Each number is 50 + 10 x the weight over the matrix's rms, rounded and kept within 0 to 99. Layers, rows and columns count from 0.

# layer 2 MLP up, 768x192, rms 0.0672, rows 422-494, columns 96-143
47 54 60 57 47 35 57 48 41 49 68 53 46 44 38 31 64 60 42 58 40 26 31 28 57 53 42 46 34 75 59 51 55 65 37 62 43 45 63 52 44 58 56 57 43 55 47 51
31 61 51 52 48 45 49 45 57 66 34 52 61 43 48 45 65 66 52 40 66 39 27 48 18 42 54 51 65 58 58 44 48 46 63 55 54 45 51 61 42 60 49 58 38 57 56 46
46 59 59 56 42 54 36 54 51 39 53 43 46 69 47 57 62 49 36 57 56 40 64 49 51 63 69 38 49 57 53 54 50 41 57 54 59 43 69 61 56 50 46 49 44 50 48 54
40 47 49 48 35 48 54 55 49 37 62 53 46 58 45 46 41 60 57 51 57 53 36 53 55 64 53 58 43 52 39 57 62 58 58 41 48 51 33 35 57 53 36 49 50 53 41 71
36 55 35 57 34 50 63 43 45 41 45 56 42 74 50 63 26 45 47 55 53 49 53 64 48 64 49 43 60 55 48 55 53 62 51 40 46 56 33 57 59 40 43 24 36 44 46 29
62 52 49 58 57 44 49 65 41 54 45 55 40 71 54 38 29 47 41 44 47 34 46 45 55 35 50 50 46 41 30 53 45 46 46 79 67 58 33 33 44 42 59 52 49 44 49 58
35 41 47 49 58 46 47 52 52 51 52 47 55 66 35 68 48 42 47 41 40 41 48 62 48 60 39 56 45 47 46 48 31 51 47 51 53 61 53 47 38 52 39 32 55 56 43 60
58 59 42 46 35 55 63 43 38 53 53 74 22 39 51 44 53 51 45 64 31 42 42 45 56 51 66 48 51 63 64 42 46 62 39 55 63 49 54 27 56 41 48 69 53 58 59 43
47 56 37 51 50 30 45 46 52 55 68 47 43 42 41 50 59 55 55 63 48 54 48 59 51 51 62 46 60 61 54 66 59 54 54 51 60 48 24 40 66 58 47 54 66 44 50 33
31 57 40 46 28 35 49 48 61 56 40 59 51 45 40 57 65 60 59 62 46 50 42 43 45 49 68 59 46 54 50 40 60 37 57 45 47 63 47 63 57 54 40 62 49 50 40 56
39 27 52 51 58 48 58 39 39 37 63 44 47 42 48 50 48 43 45 41 45 45 63 43 56 49 42 43 56 50 59 53 58 40 46 56 34 47 57 50 55 54 31 36 54 64 31 54
42 36 49 55 51 44 58 52 47 56 42 57 50 53 69 65 57 66 42 28 57 68 60 29 45 47 42 42 61 40 51 51 40 61 46 51 61 61 56 50 41 58 40 36 33 49 53 44
26 55 59 34 36 45 58 61 61 40 37 53 61 39 61 52 58 63 52 66 27 60 53 53 64 40 53 59 57 61 47 65 52 37 60 42 47 48 35 51 41 47 44 68 78 40 46 46
46 56 53 54 26 58 47 49 45 58 38 38 48 31 81 46 49 58 70 35 40 48 40 49 48 34 30 65 41 45 58 42 71 53 48 52 63 53 36 58 44 60 56 60 51 68 32 39
38 60 42 71 47 72 55 53 26 41 63 53 39 66 66 58 49 67 49 57 51 54 41 42 33 52 59 54 54 46 51 54 59 52 56 43 60 61 60 59 49 63 62 38 58 51 59 54
46 48 39 41 46 54 47 48 55 46 70 42 51 64 44 66 50 63 46 53 56 55 42 38 52 56 64 45 54 44 53 51 45 60 58 48 30 46 35 52 58 54 46 62 53 42 63 48
49 53 60 50 43 58 38 44 52 54 53 62 49 50 47 46 59 32 59 63 43 52 54 46 63 41 66 41 49 53 33 58 62 34 46 49 52 49 55 42 48 38 34 62 43 54 60 52
41 62 70 64 15 58 47 38 57 46 47 33 38 53 45 39 56 45 68 42 53 45 43 33 47 33 36 53 28 42 26 52 40 39 53 33 43 38 43 64 35 44 47 64 48 58 52 32
50 69 49 48 49 46 42 57 63 49 46 61 67 45 27 45 43 54 48 66 56 43 58 61 39 59 43 38 34 69 40 30 43 43 49 57 46 49 34 46 41 46 50 45 62 37 46 47
52 49 56 40 42 37 22 76 53 53 40 66 50 66 59 44 34 45 37 45 60 53 49 42 59 58 35 41 68 41 51 65 31 53 61 57 49 67 62 54 41 55 49 61 59 42 68 40
44 37 48 41 45 53 57 51 45 58 46 36 37 40 57 54 48 57 43 57 64 49 48 52 26 70 45 39 32 63 66 53 48 65 63 41 45 47 55 48 45 45 47 55 34 41 30 49
51 50 42 41 43 52 33 57 31 56 44 47 54 54 75 67 55 54 49 39 50 42 58 54 76 43 34 40 65 49 32 53 41 48 56 52 65 37 64 70 60 54 47 50 42 65 48 54
34 37 59 55 49 52 45 38 63 43 64 42 36 21 48 59 49 43 55 53 60 37 45 41 63 68 48 46 44 52 86 48 46 32 62 32 52 41 53 37 60 72 58 45 36 47 60 48
45 43 55 57 46 48 41 52 50 49 43 50 41 63 51 43 57 59 45 40 53 70 61 75 60 54 40 52 54 39 42 61 60 53 58 41 39 49 68 31 49 52 40 51 60 56 68 62
47 67 57 69 65 43 44 52 46 32 37 33 48 45 51 37 59 49 53 54 40 46 60 52 47 37 49 30 49 45 58 38 71 49 61 30 54 60 48 57 59 47 54 46 67 58 62 37
33 45 46 49 48 44 42 52 55 71 54 37 65 42 72 41 55 42 42 64 44 49 78 59 51 61 47 46 53 46 45 65 63 51 44 32 51 53 49 46 47 50 46 40 44 61 49 57
50 50 49 41 63 73 49 45 43 38 50 60 50 65 66 43 45 49 65 51 44 47 53 59 45 50 55 74 54 56 52 44 53 31 42 47 47 52 58 36 47 48 57 38 69 48 53 43
52 39 68 62 55 39 52 47 56 40 56 53 62 34 65 46 46 54 50 61 32 63 51 34 77 58 30 47 39 45 37 53 43 51 57 48 58 61 69 52 57 74 52 44 52 39 59 38
52 75 49 61 50 56 50 62 56 34 43 39 47 48 60 62 46 49 57 52 47 35 44 49 32 43 58 49 45 54 35 72 49 55 51 61 33 57 27 32 57 44 40 51 40 46 43 43
56 46 59 63 54 50 43 44 55 39 36 39 38 52 52 54 37 47 60 62 60 37 49 60 48 46 34 77 59 28 55 43 53 63 59 34 42 47 44 43 43 51 59 57 30 58 54 36
53 48 63 30 36 39 44 55 43 63 56 58 66 56 56 72 62 59 76 52 55 75 41 60 68 53 55 35 59 45 50 60 52 49 53 49 51 76 52 50 56 67 32 55 47 79 49 53
36 36 45 55 57 56 35 42 37 45 57 44 36 49 58 59 45 38 60 55 66 49 60 49 41 58 59 58 52 63 58 44 73 59 48 40 42 58 52 55 35 48 52 46 66 52 34 41
45 45 62 59 39 56 41 59 46 60 64 53 61 33 53 65 54 70 52 42 42 36 56 45 41 55 64 62 36 38 33 41 40 45 62 48 47 39 66 43 56 30 68 53 45 53 43 44
67 52 48 52 35 30 53 39 62 69 50 52 55 43 66 43 70 61 35 56 62 58 50 55 43 54 39 42 54 47 74 45 64 43 49 57 67 50 54 58 70 50 45 40 65 44 45 77
19 28 28 52 55 46 50 38 52 50 29 41 38 43 73 60 57 44 67 50 57 57 60 52 60 53 51 53 50 48 65 55 46 71 54 53 44 53 51 30 44 53 41 59 44 58 44 54
33 41 57 54 33 66 71 48 43 53 52 34 35 52 45 51 51 48 43 52 43 65 51 36 53 48 63 56 52 43 59 46 49 66 54 55 65 51 58 55 52 41 47 39 54 66 62 51
38 38 54 55 69 48 60 34 66 61 37 55 61 38 45 56 44 54 36 46 62 52 60 62 64 55 61 35 62 53 51 44 56 54 68 47 55 66 31 68 63 55 52 44 59 49 47 46
34 46 46 56 54 44 66 31 55 51 35 40 62 45 51 60 40 58 72 38 46 63 50 43 58 48 48 44 39 67 40 30 53 70 60 52 29 40 62 61 55 63 47 43 63 38 35 43
70 61 60 50 54 58 81 46 59 40 43 41 43 47 55 53 55 44 42 44 38 51 43 49 29 53 56 56 50 58 57 63 45 52 43 49 34 40 41 56 47 66 43 55 70 56 39 57
50 53 55 52 62 48 45 49 48 39 46 48 33 58 45 38 39 60 55 54 71 51 41 55 52 33 56 61 58 61 39 43 44 59 46 38 63 51 29 65 35 42 58 29 47 59 50 30
56 53 60 57 50 62 64 52 50 42 49 52 55 39 52 33 33 47 51 42 49 57 53 64 60 48 42 51 47 50 61 50 55 57 48 55 26 53 44 44 51 49 42 45 46 59 37 59
42 53 59 31 55 44 58 66 75 30 58 47 30 56 51 58 50 46 45 58 61 60 72 53 50 39 36 46 47 34 60 39 38 45 52 54 60 58 51 62 44 50 46 53 40 61 45 39
46 58 44 38 52 54 57 59 45 46 65 61 49 48 40 45 49 44 38 35 38 57 65 49 35 54 60 54 25 34 39 58 54 57 45 58 46 70 71 62 45 65 40 40 39 59 29 41
56 55 43 27 55 48 55 51 52 26 44 55 55 40 47 61 47 72 76 48 49 40 61 43 51 52 65 42 37 42 68 65 52 61 61 58 58 55 47 42 56 37 41 52 50 52 64 45
49 66 39 58 56 51 41 48 48 49 45 37 50 53 48 41 43 42 51 54 27 58 69 59 48 41 47 52 51 34 52 43 48 34 59 70 64 42 50 55 57 55 58 53 49 51 50 51
54 49 38 55 47 60 54 49 49 68 48 55 60 48 46 45 67 68 51 35 31 37 44 70 41 50 55 49 42 40 55 57 43 61 34 46 40 53 51 37 55 58 71 38 55 43 40 37
60 40 34 58 32 24 54 53 35 46 44 32 55 29 61 22 45 66 51 64 46 60 56 52 45 57 60 60 58 51 48 73 37 58 37 51 44 52 39 65 46 41 28 50 53 52 50 63
52 66 47 55 52 60 56 67 42 50 74 63 49 72 32 42 46 51 44 46 48 59 58 53 44 49 53 40 65 56 53 60 40 42 63 57 57 44 38 73 46 35 41 56 25 58 43 52
58 50 45 35 47 44 60 49 65 50 71 37 50 55 53 54 44 50 59 57 50 58 45 50 63 74 45 62 40 58 52 39 44 50 66 48 59 39 44 53 54 71 56 49 56 47 57 42
45 44 52 41 51 60 64 49 53 50 48 45 32 58 56 30 63 39 44 53 61 58 51 56 42 30 60 26 48 57 50 61 56 46 41 38 49 46 49 57 37 62 60 29 46 54 51 58
49 38 38 62 63 64 46 47 47 63 53 47 47 30 53 41 54 50 52 64 67 66 54 54 49 52 52 45 74 57 57 67 34 44 51 59 44 37 52 40 43 50 45 43 56 47 25 55
43 61 50 45 46 40 50 63 43 75 48 53 55 61 55 59 51 50 55 43 65 51 52 37 71 40 39 48 37 75 69 60 44 46 36 42 57 55 60 43 65 62 47 50 42 44 40 49
50 45 55 54 47 72 49 49 45 59 52 60 60 47 50 56 44 70 47 44 51 55 41 51 42 51 27 45 39 50 58 48 31 44 53 63 48 46 47 50 59 43 57 28 59 35 39 46
61 51 58 65 47 40 45 35 47 65 48 34 58 46 59 40 36 58 62 46 46 50 53 53 57 77 33 71 57 50 55 49 60 39 54 41 39 46 40 45 62 61 32 46 56 35 71 52
61 37 56 41 53 62 34 56 62 33 43 56 60 39 49 60 46 60 67 73 36 46 50 38 69 62 52 48 50 46 63 43 46 49 51 31 61 59 66 52 56 59 42 60 53 42 49 57
58 56 63 55 51 48 44 65 57 42 63 36 47 35 44 52 38 58 52 55 41 37 50 30 55 40 67 53 44 59 65 66 64 44 44 57 53 62 44 57 67 63 57 59 45 20 49 37
41 35 59 36 39 57 48 58 48 45 51 52 53 59 50 53 47 53 46 51 49 51 46 55 43 45 47 40 48 52 47 59 47 38 46 54 51 48 41 59 51 66 68 49 41 37 60 43
22 52 61 57 57 43 55 69 65 49 47 37 51 70 64 39 44 45 62 45 43 40 52 54 41 59 47 31 55 38 61 59 61 27 47 36 49 82 59 46 47 52 34 43 51 62 52 56
47 58 35 40 62 49 40 49 59 53 54 56 60 57 50 63 48 49 46 66 52 39 45 54 56 51 48 50 37 56 59 48 47 48 59 34 63 64 71 41 54 59 42 39 58 54 37 30
55 52 34 55 33 38 54 50 41 53 45 57 45 54 66 67 53 53 46 29 49 57 28 49 38 61 47 45 55 49 70 55 36 58 40 43 39 40 42 46 59 37 50 55 60 59 44 35
53 35 51 46 60 43 33 61 45 47 41 38 43 55 41 69 49 54 50 40 58 50 48 42 53 34 56 66 49 59 59 40 35 40 50 51 61 36 37 67 44 31 32 53 42 37 57 47
46 60 50 36 58 42 36 53 40 49 56 72 45 70 54 51 35 59 49 44 41 41 52 41 66 41 42 32 40 67 51 48 35 65 49 59 49 61 49 53 67 39 56 41 41 57 66 53
60 41 64 66 38 48 47 57 51 47 39 42 63 51 41 48 29 60 56 38 53 44 45 61 54 56 40 46 54 70 48 53 45 46 40 44 46 57 40 47 54 44 58 66 77 55 38 32
47 53 44 50 32 44 52 66 39 68 73 38 40 48 70 51 53 52 48 57 58 50 45 61 59 62 53 44 63 36 62 55 52 51 55 54 53 63 39 59 39 47 68 68 54 57 42 49
54 25 56 45 47 39 61 56 40 54 68 50 59 55 29 53 50 59 63 65 48 51 50 52 26 57 54 61 58 53 51 41 56 67 38 37 56 42 42 46 69 27 52 40 46 59 40 35
41 49 55 54 40 62 51 52 44 32 53 58 62 55 42 34 37 35 53 57 51 47 47 61 53 35 47 26 36 52 58 63 67 43 38 44 34 65 49 63 55 56 43 39 33 68 56 55
46 58 40 39 50 52 46 46 40 48 55 47 59 49 71 54 61 65 57 40 56 53 57 52 53 51 54 42 60 65 58 62 53 34 38 51 55 52 44 49 48 46 47 47 54 34 30 59
38 43 43 60 47 47 58 48 54 40 44 36 41 53 68 49 53 66 48 45 53 43 42 27 40 36 40 47 50 51 33 46 65 62 45 41 46 74 40 36 42 76 47 25 58 48 68 42
51 49 42 50 41 46 47 39 44 48 64 45 44 56 64 67 56 65 34 49 39 54 55 43 63 69 49 65 42 69 53 67 34 41 22 38 61 49 55 55 44 39 58 49 43 74 55 49
53 60 36 61 51 66 44 46 39 53 52 82 48 61 41 66 48 67 46 58 41 60 53 49 67 32 41 56 35 41 48 52 45 45 53 50 36 37 57 62 44 19 58 62 38 58 50 41
37 43 57 45 66 42 49 41 42 59 47 64 29 49 43 53 46 51 57 65 57 42 60 40 52 54 50 41 49 65 66 47 41 73 46 37 52 45 54 57 55 45 62 70 50 47 31 43
48 48 37 50 33 35 42 57 58 21 49 56 37 62 49 59 58 39 41 53 49 51 54 70 56 61 58 38 48 38 39 54 28 65 45 62 56 64 42 62 56 51 48 44 72 45 31 57
57 64 58 49 46 50 41 43 43 57 66 60 49 66 46 47 55 47 57 51 63 51 44 61 48 56 63 50 41 60 46 50 72 46 58 56 52 70 47 47 40 45 54 41 51 51 54 50
# layer 2 MLP down (transposed), 768x192, rms 0.0731, rows 422-493, columns 96-143
57 45 56 53 62 50 59 38 66 56 51 59 56 55 56 45 32 62 71 61 50 57 52 60 51 47 60 43 66 21 41 59 72 39 58 41 34 51 34 56 53 47 51 60 58 55 45 63
72 39 66 60 47 51 39 28 50 63 61 43 53 51 42 45 56 41 39 72 41 68 57 62 67 58 44 46 51 55 51 40 49 54 44 52 40 43 29 51 50 51 66 46 28 62 44 62
35 43 43 44 49 46 67 49 64 60 54 48 37 51 43 40 38 50 67 49 55 42 39 46 65 50 42 72 52 51 48 44 52 54 40 51 39 48 57 43 43 57 43 48 60 53 53 55
55 53 52 49 64 61 46 43 70 66 44 64 41 37 59 47 58 45 56 54 67 46 56 36 40 36 42 59 43 54 59 58 44 42 41 58 42 59 57 52 43 44 68 38 53 50 49 46
54 54 73 37 44 55 53 63 62 35 50 49 55 45 45 28 42 48 61 52 39 45 45 46 50 37 48 51 34 57 61 52 41 63 60 48 54 56 47 29 47 64 58 60 48 58 50 48
59 53 67 50 47 63 58 25 59 35 61 70 55 33 56 51 54 41 69 55 64 58 46 44 57 44 45 63 57 64 71 42 33 43 55 42 53 46 58 66 54 48 46 62 37 42 36 41
57 50 44 61 67 62 38 46 42 44 48 42 47 62 57 32 48 51 55 59 61 46 48 50 41 50 63 52 51 44 49 57 53 52 47 39 63 59 42 55 53 53 55 60 66 31 57 46
42 52 69 44 66 50 63 60 62 41 60 30 53 54 45 50 51 38 48 59 53 42 54 58 49 49 32 33 53 52 44 59 54 38 44 58 42 55 43 55 47 55 59 52 40 47 27 46
60 48 50 39 53 60 64 50 55 34 39 69 52 62 56 38 47 37 50 59 65 49 46 49 54 35 51 44 27 34 51 47 52 40 35 38 42 58 56 47 48 54 54 63 18 54 37 66
47 52 50 39 46 59 56 56 40 60 58 58 45 42 56 39 52 40 53 39 53 47 55 51 51 48 25 42 47 42 47 62 46 63 47 60 57 40 54 41 40 59 62 39 57 48 54 36
61 50 69 56 52 55 49 58 64 37 47 58 56 70 63 48 57 42 54 48 40 65 60 72 54 64 50 47 42 46 59 53 41 33 57 37 44 42 53 57 50 61 49 66 47 38 46 62
45 44 50 44 47 51 53 42 42 57 48 52 48 48 50 54 48 47 49 40 44 71 38 51 55 40 50 33 52 60 35 59 63 54 55 36 58 38 47 40 51 60 48 30 48 61 45 49
53 47 43 61 63 59 48 55 55 58 55 42 45 65 37 38 49 36 46 39 70 47 59 54 31 53 48 38 34 46 64 50 49 52 53 48 46 38 52 61 53 48 39 49 33 57 60 51
56 45 51 67 67 36 45 54 54 62 63 56 63 66 31 61 54 48 38 51 52 58 49 43 52 61 67 41 65 60 34 53 47 56 47 48 45 38 55 57 53 51 50 31 47 41 66 51
71 25 58 37 67 39 54 31 61 43 53 45 56 47 45 48 60 36 43 51 47 56 61 62 58 36 32 65 37 53 62 54 49 42 46 57 34 35 38 47 53 48 48 48 43 67 46 55
53 46 47 50 53 35 43 40 42 46 41 63 35 46 46 40 53 50 51 52 48 46 46 49 53 52 44 44 37 57 44 39 58 47 45 44 64 50 68 56 39 45 53 34 52 59 44 51
51 43 39 49 58 43 52 47 46 35 46 39 48 53 48 49 41 63 40 52 58 44 50 55 36 53 45 59 59 50 49 47 45 58 48 42 43 42 44 52 55 58 61 47 49 39 51 46
49 36 40 45 69 51 64 52 42 39 72 57 51 43 55 52 41 42 43 43 52 58 41 58 48 58 54 32 51 59 65 60 66 47 46 72 56 66 61 42 49 53 46 32 58 46 54 64
45 35 59 55 52 60 46 58 55 41 65 47 57 48 43 38 61 56 42 45 46 52 44 64 54 45 53 61 54 56 45 67 50 56 46 23 68 55 61 58 57 49 49 43 61 49 61 54
35 28 51 46 75 50 47 56 44 55 50 51 49 53 35 65 49 51 56 59 48 59 52 44 45 53 45 50 34 54 51 32 54 53 29 41 55 50 46 45 43 41 47 38 54 59 34 54
54 55 64 62 49 66 50 46 59 53 51 59 70 56 51 48 37 38 52 58 30 47 37 61 45 30 57 41 49 41 54 43 59 53 50 35 55 62 64 52 56 51 57 53 77 54 78 43
47 45 52 50 67 52 65 32 64 44 64 42 51 63 49 34 51 42 51 47 38 61 47 40 58 56 53 35 66 60 67 36 64 40 52 73 46 62 50 21 49 44 43 68 50 45 55 76
53 57 41 51 38 60 59 68 31 48 41 62 60 80 34 46 48 50 49 42 53 45 47 46 57 40 44 46 55 54 20 57 64 64 33 49 45 56 54 57 48 24 40 55 50 49 38 50
53 53 42 54 54 32 51 41 45 44 47 55 57 30 49 65 56 36 53 70 49 38 43 39 33 47 46 53 62 57 56 41 49 48 41 67 54 50 48 67 54 57 57 55 35 52 35 48
73 39 54 44 53 48 51 60 51 68 68 46 49 56 54 70 39 64 42 53 49 44 47 41 60 62 48 79 54 53 50 62 42 53 48 54 45 44 61 33 37 57 39 44 37 57 43 61
56 41 53 52 47 44 61 39 54 43 27 61 41 35 32 57 51 50 50 41 54 56 31 55 49 39 60 58 43 57 66 40 39 52 42 51 49 39 54 48 40 46 59 59 64 37 50 41
51 58 71 31 49 33 50 50 56 63 60 51 62 46 49 42 62 65 55 42 62 68 48 39 75 57 49 39 47 43 40 50 54 68 73 39 38 40 43 65 69 41 46 77 39 31 62 60
37 45 24 54 55 45 53 61 45 66 42 46 50 54 28 67 65 50 54 42 55 43 55 56 25 49 75 35 69 59 65 60 72 66 45 40 45 40 32 52 53 43 42 42 50 46 53 47
41 30 53 44 66 56 66 49 43 58 49 44 58 52 41 56 59 46 51 51 51 49 57 50 61 50 48 57 55 51 64 34 54 38 50 46 64 41 72 70 63 46 66 42 65 54 57 48
53 56 47 46 35 59 26 78 51 52 62 47 63 67 49 52 49 40 54 60 57 60 37 44 37 51 54 27 53 58 37 52 59 44 53 64 75 35 51 53 53 51 49 51 80 41 58 52
44 61 39 67 73 62 54 48 43 38 45 54 35 44 46 42 47 49 27 40 42 31 63 51 35 35 51 66 49 59 60 36 49 54 52 48 50 34 61 40 31 31 56 51 45 26 57 54
59 59 42 59 33 47 63 51 69 60 51 59 65 51 40 43 42 71 32 41 31 48 44 49 61 38 48 42 57 33 48 55 45 49 46 65 62 50 50 46 72 44 37 48 28 57 59 60
53 52 27 38 51 49 35 44 32 19 53 48 34 53 59 41 45 36 50 47 51 51 44 50 62 52 39 48 61 59 64 50 64 49 30 54 43 59 44 53 48 66 42 52 39 42 64 49
42 39 47 27 72 55 53 48 62 43 53 54 46 60 54 52 32 51 77 52 53 47 39 56 61 44 54 53 53 46 36 53 45 44 53 31 40 51 48 45 37 59 38 68 27 60 35 42
59 59 50 44 56 37 53 64 46 51 62 56 48 60 42 58 52 48 54 45 40 44 53 64 31 59 63 47 39 54 53 49 69 47 46 45 62 42 41 64 31 63 62 46 56 39 54 41
74 49 54 45 68 44 59 55 52 46 57 74 53 58 57 38 52 41 50 39 60 45 46 63 43 53 42 38 62 47 51 66 72 51 47 32 38 61 44 41 46 46 46 57 49 27 50 67
58 45 53 54 45 60 47 52 35 51 45 36 50 53 53 42 54 76 56 48 52 35 32 69 40 43 40 45 71 42 43 40 59 43 45 49 47 47 37 36 57 39 47 57 45 46 46 75
61 48 42 37 43 53 64 53 46 42 52 45 54 61 59 52 53 48 34 58 32 39 59 52 52 48 59 56 51 34 65 62 49 33 54 56 68 49 43 52 55 50 52 55 42 67 46 34
43 35 42 52 49 46 27 52 43 58 42 70 33 53 49 56 52 46 54 54 55 52 61 38 61 60 41 41 52 47 45 31 46 53 46 47 50 51 65 50 43 38 57 48 56 39 62 42
40 59 53 54 46 33 57 41 44 37 54 43 64 48 60 53 46 45 66 60 51 44 51 41 47 68 54 33 59 34 60 48 46 43 58 60 53 60 51 68 59 31 63 56 47 42 28 58
48 59 26 68 61 48 35 52 50 54 47 44 34 64 48 55 67 54 38 51 51 47 53 47 39 62 53 62 55 57 44 52 48 48 38 38 53 32 44 50 53 49 62 59 51 58 59 53
45 53 59 64 49 47 46 49 44 57 41 45 53 37 49 41 39 54 39 51 36 43 35 42 60 61 64 40 50 53 49 54 67 42 43 37 37 53 60 39 51 52 59 51 45 59 53 54
65 34 63 73 68 52 42 50 54 45 45 36 52 50 68 80 55 58 45 60 55 53 33 64 64 43 45 32 53 47 55 33 45 49 51 52 45 46 34 50 50 40 69 58 80 60 62 53
58 47 56 73 38 36 43 62 35 60 63 54 37 49 38 63 50 26 46 62 46 72 58 57 41 49 41 50 45 50 53 63 60 44 52 41 42 37 52 57 37 65 46 39 52 55 54 56
60 45 51 49 53 53 53 44 56 55 72 51 58 44 59 38 58 41 35 41 51 45 43 54 30 58 61 36 67 40 56 44 55 52 42 50 57 55 39 55 35 24 39 38 61 64 54 37
54 48 46 30 51 42 27 35 22 68 52 71 51 28 48 33 62 41 55 47 50 62 55 58 55 41 35 44 49 50 36 42 50 50 37 48 52 53 53 55 52 59 49 51 35 57 29 48
58 51 52 53 44 40 38 53 55 43 52 54 60 53 63 57 37 36 51 49 63 36 69 44 50 40 35 49 32 29 48 42 71 63 72 42 44 52 86 41 45 63 63 56 37 58 59 58
45 42 49 53 51 42 46 48 50 42 46 39 35 29 70 52 43 45 51 42 57 45 53 52 45 52 46 57 42 54 53 43 58 46 41 44 44 39 63 36 68 65 68 49 69 50 59 50
46 46 54 60 59 63 31 37 50 47 36 56 38 48 30 56 59 56 36 42 54 59 54 62 45 45 42 47 48 47 53 59 53 32 55 56 45 53 52 50 51 49 56 56 49 61 48 44
67 38 48 45 53 53 48 64 59 51 54 47 53 49 39 40 47 56 53 56 42 36 60 43 58 50 40 47 45 37 51 52 63 51 47 59 46 46 47 54 53 47 39 45 36 42 47 46
49 62 52 55 46 56 64 58 58 33 46 67 45 59 48 40 47 57 57 60 63 50 59 67 73 50 61 62 44 40 53 45 64 57 47 58 46 56 58 56 47 60 53 63 46 56 47 48
52 30 57 47 50 59 54 55 59 56 33 48 46 49 50 44 48 43 64 79 58 48 55 62 53 65 53 56 58 63 40 45 50 55 39 46 47 50 32 46 42 36 45 51 66 40 60 48
47 56 45 38 38 45 55 47 61 53 44 49 44 48 58 43 42 36 44 53 47 58 69 53 38 44 66 38 63 68 47 62 66 76 37 47 35 66 46 42 61 50 32 55 48 55 51 52
69 60 40 57 36 43 62 55 59 55 54 38 44 60 51 54 41 49 58 57 55 46 52 57 59 51 46 54 56 45 68 60 48 47 38 35 47 59 55 50 61 57 46 43 51 41 60 53
32 69 47 56 61 31 55 46 59 58 59 57 42 53 43 47 79 55 47 44 63 62 26 38 55 40 40 64 63 60 37 62 59 56 38 41 53 37 54 55 59 40 45 43 49 51 47 41
52 63 31 44 53 48 58 38 53 39 42 75 38 54 48 39 67 45 46 45 59 42 51 57 50 66 48 37 45 46 59 45 42 60 46 57 49 43 38 54 64 55 46 60 39 40 66 40
36 64 48 57 66 35 48 46 62 51 61 73 34 44 56 38 52 45 57 55 48 50 48 41 62 55 60 49 41 42 63 35 54 72 53 48 45 61 48 37 52 50 43 55 56 58 41 53
57 62 58 56 40 62 39 40 51 53 51 27 56 43 38 86 56 46 54 70 40 63 32 50 52 50 51 48 42 57 34 53 53 59 48 55 50 56 44 56 53 50 52 54 54 49 50 53
49 56 56 50 60 50 63 36 31 51 49 40 26 67 55 51 41 47 38 56 51 66 38 47 59 53 38 56 64 50 32 75 63 43 38 62 42 50 40 51 58 53 40 50 47 48 53 58
44 60 49 58 51 35 44 53 66 54 48 41 42 35 51 52 65 61 56 47 47 51 41 53 57 54 66 52 48 53 49 62 57 43 49 58 43 40 50 57 53 59 38 61 39 46 48 49
53 64 57 65 53 63 72 42 55 43 56 66 47 63 72 42 48 38 41 65 43 29 42 61 61 53 35 49 57 54 51 60 74 56 45 50 57 55 64 43 59 63 72 57 61 64 60 36
58 37 50 59 44 57 59 60 58 63 52 43 62 54 41 40 51 44 48 49 52 65 48 60 32 59 68 54 52 42 42 55 46 31 43 33 44 48 49 49 41 47 52 51 49 47 46 39
64 51 48 54 50 43 47 66 58 65 38 54 41 46 68 53 55 73 46 55 41 60 65 40 41 42 58 62 55 46 38 42 59 60 43 56 64 45 51 54 40 42 47 60 51 43 46 58
51 45 37 57 61 48 38 44 66 57 29 70 56 57 38 53 41 42 49 56 47 46 55 41 50 52 55 46 30 40 53 40 57 44 53 42 45 35 66 35 55 61 34 19 33 48 57 64
31 62 51 55 54 57 22 41 65 47 60 47 52 41 54 51 37 61 40 49 54 52 40 63 75 47 59 39 51 45 55 38 38 37 54 64 55 63 61 58 42 87 41 63 59 51 65 55
43 61 49 60 64 49 39 49 60 68 65 41 35 45 64 68 72 53 42 48 52 64 45 49 54 55 52 41 63 59 49 60 46 55 52 43 49 40 28 50 62 58 54 52 60 32 50 45
52 41 49 56 51 58 50 64 49 42 40 55 34 57 27 52 33 44 40 71 39 50 51 46 52 48 51 65 56 56 50 52 46 61 67 52 39 44 57 50 44 49 52 48 50 56 53 53
62 53 42 40 39 80 48 50 52 42 35 52 39 59 69 39 58 36 54 55 58 59 55 61 67 55 36 31 37 60 41 53 25 41 48 51 42 26 59 49 55 31 57 63 36 52 50 46
55 46 63 63 42 34 51 62 46 51 41 62 41 40 43 39 47 66 60 62 53 52 40 58 48 48 65 36 52 19 45 34 52 63 69 56 45 66 46 41 59 78 40 63 52 31 49 42
51 36 51 35 36 47 52 67 43 55 54 28 38 47 53 31 52 42 51 52 67 31 46 55 52 64 53 53 62 49 45 53 53 60 52 54 46 51 30 44 55 77 57 50 53 47 54 59
57 50 49 41 40 58 68 72 39 48 36 56 60 42 42 43 52 45 43 49 39 34 51 69 42 40 37 49 54 57 40 55 38 55 69 42 49 41 43 30 59 34 43 49 39 45 52 56
67 53 55 49 59 70 56 36 49 60 44 38 45 36 63 43 46 56 68 66 55 41 53 38 33 42 47 58 58 40 59 48 59 38 48 36 42 40 55 40 28 40 61 42 26 69 40 43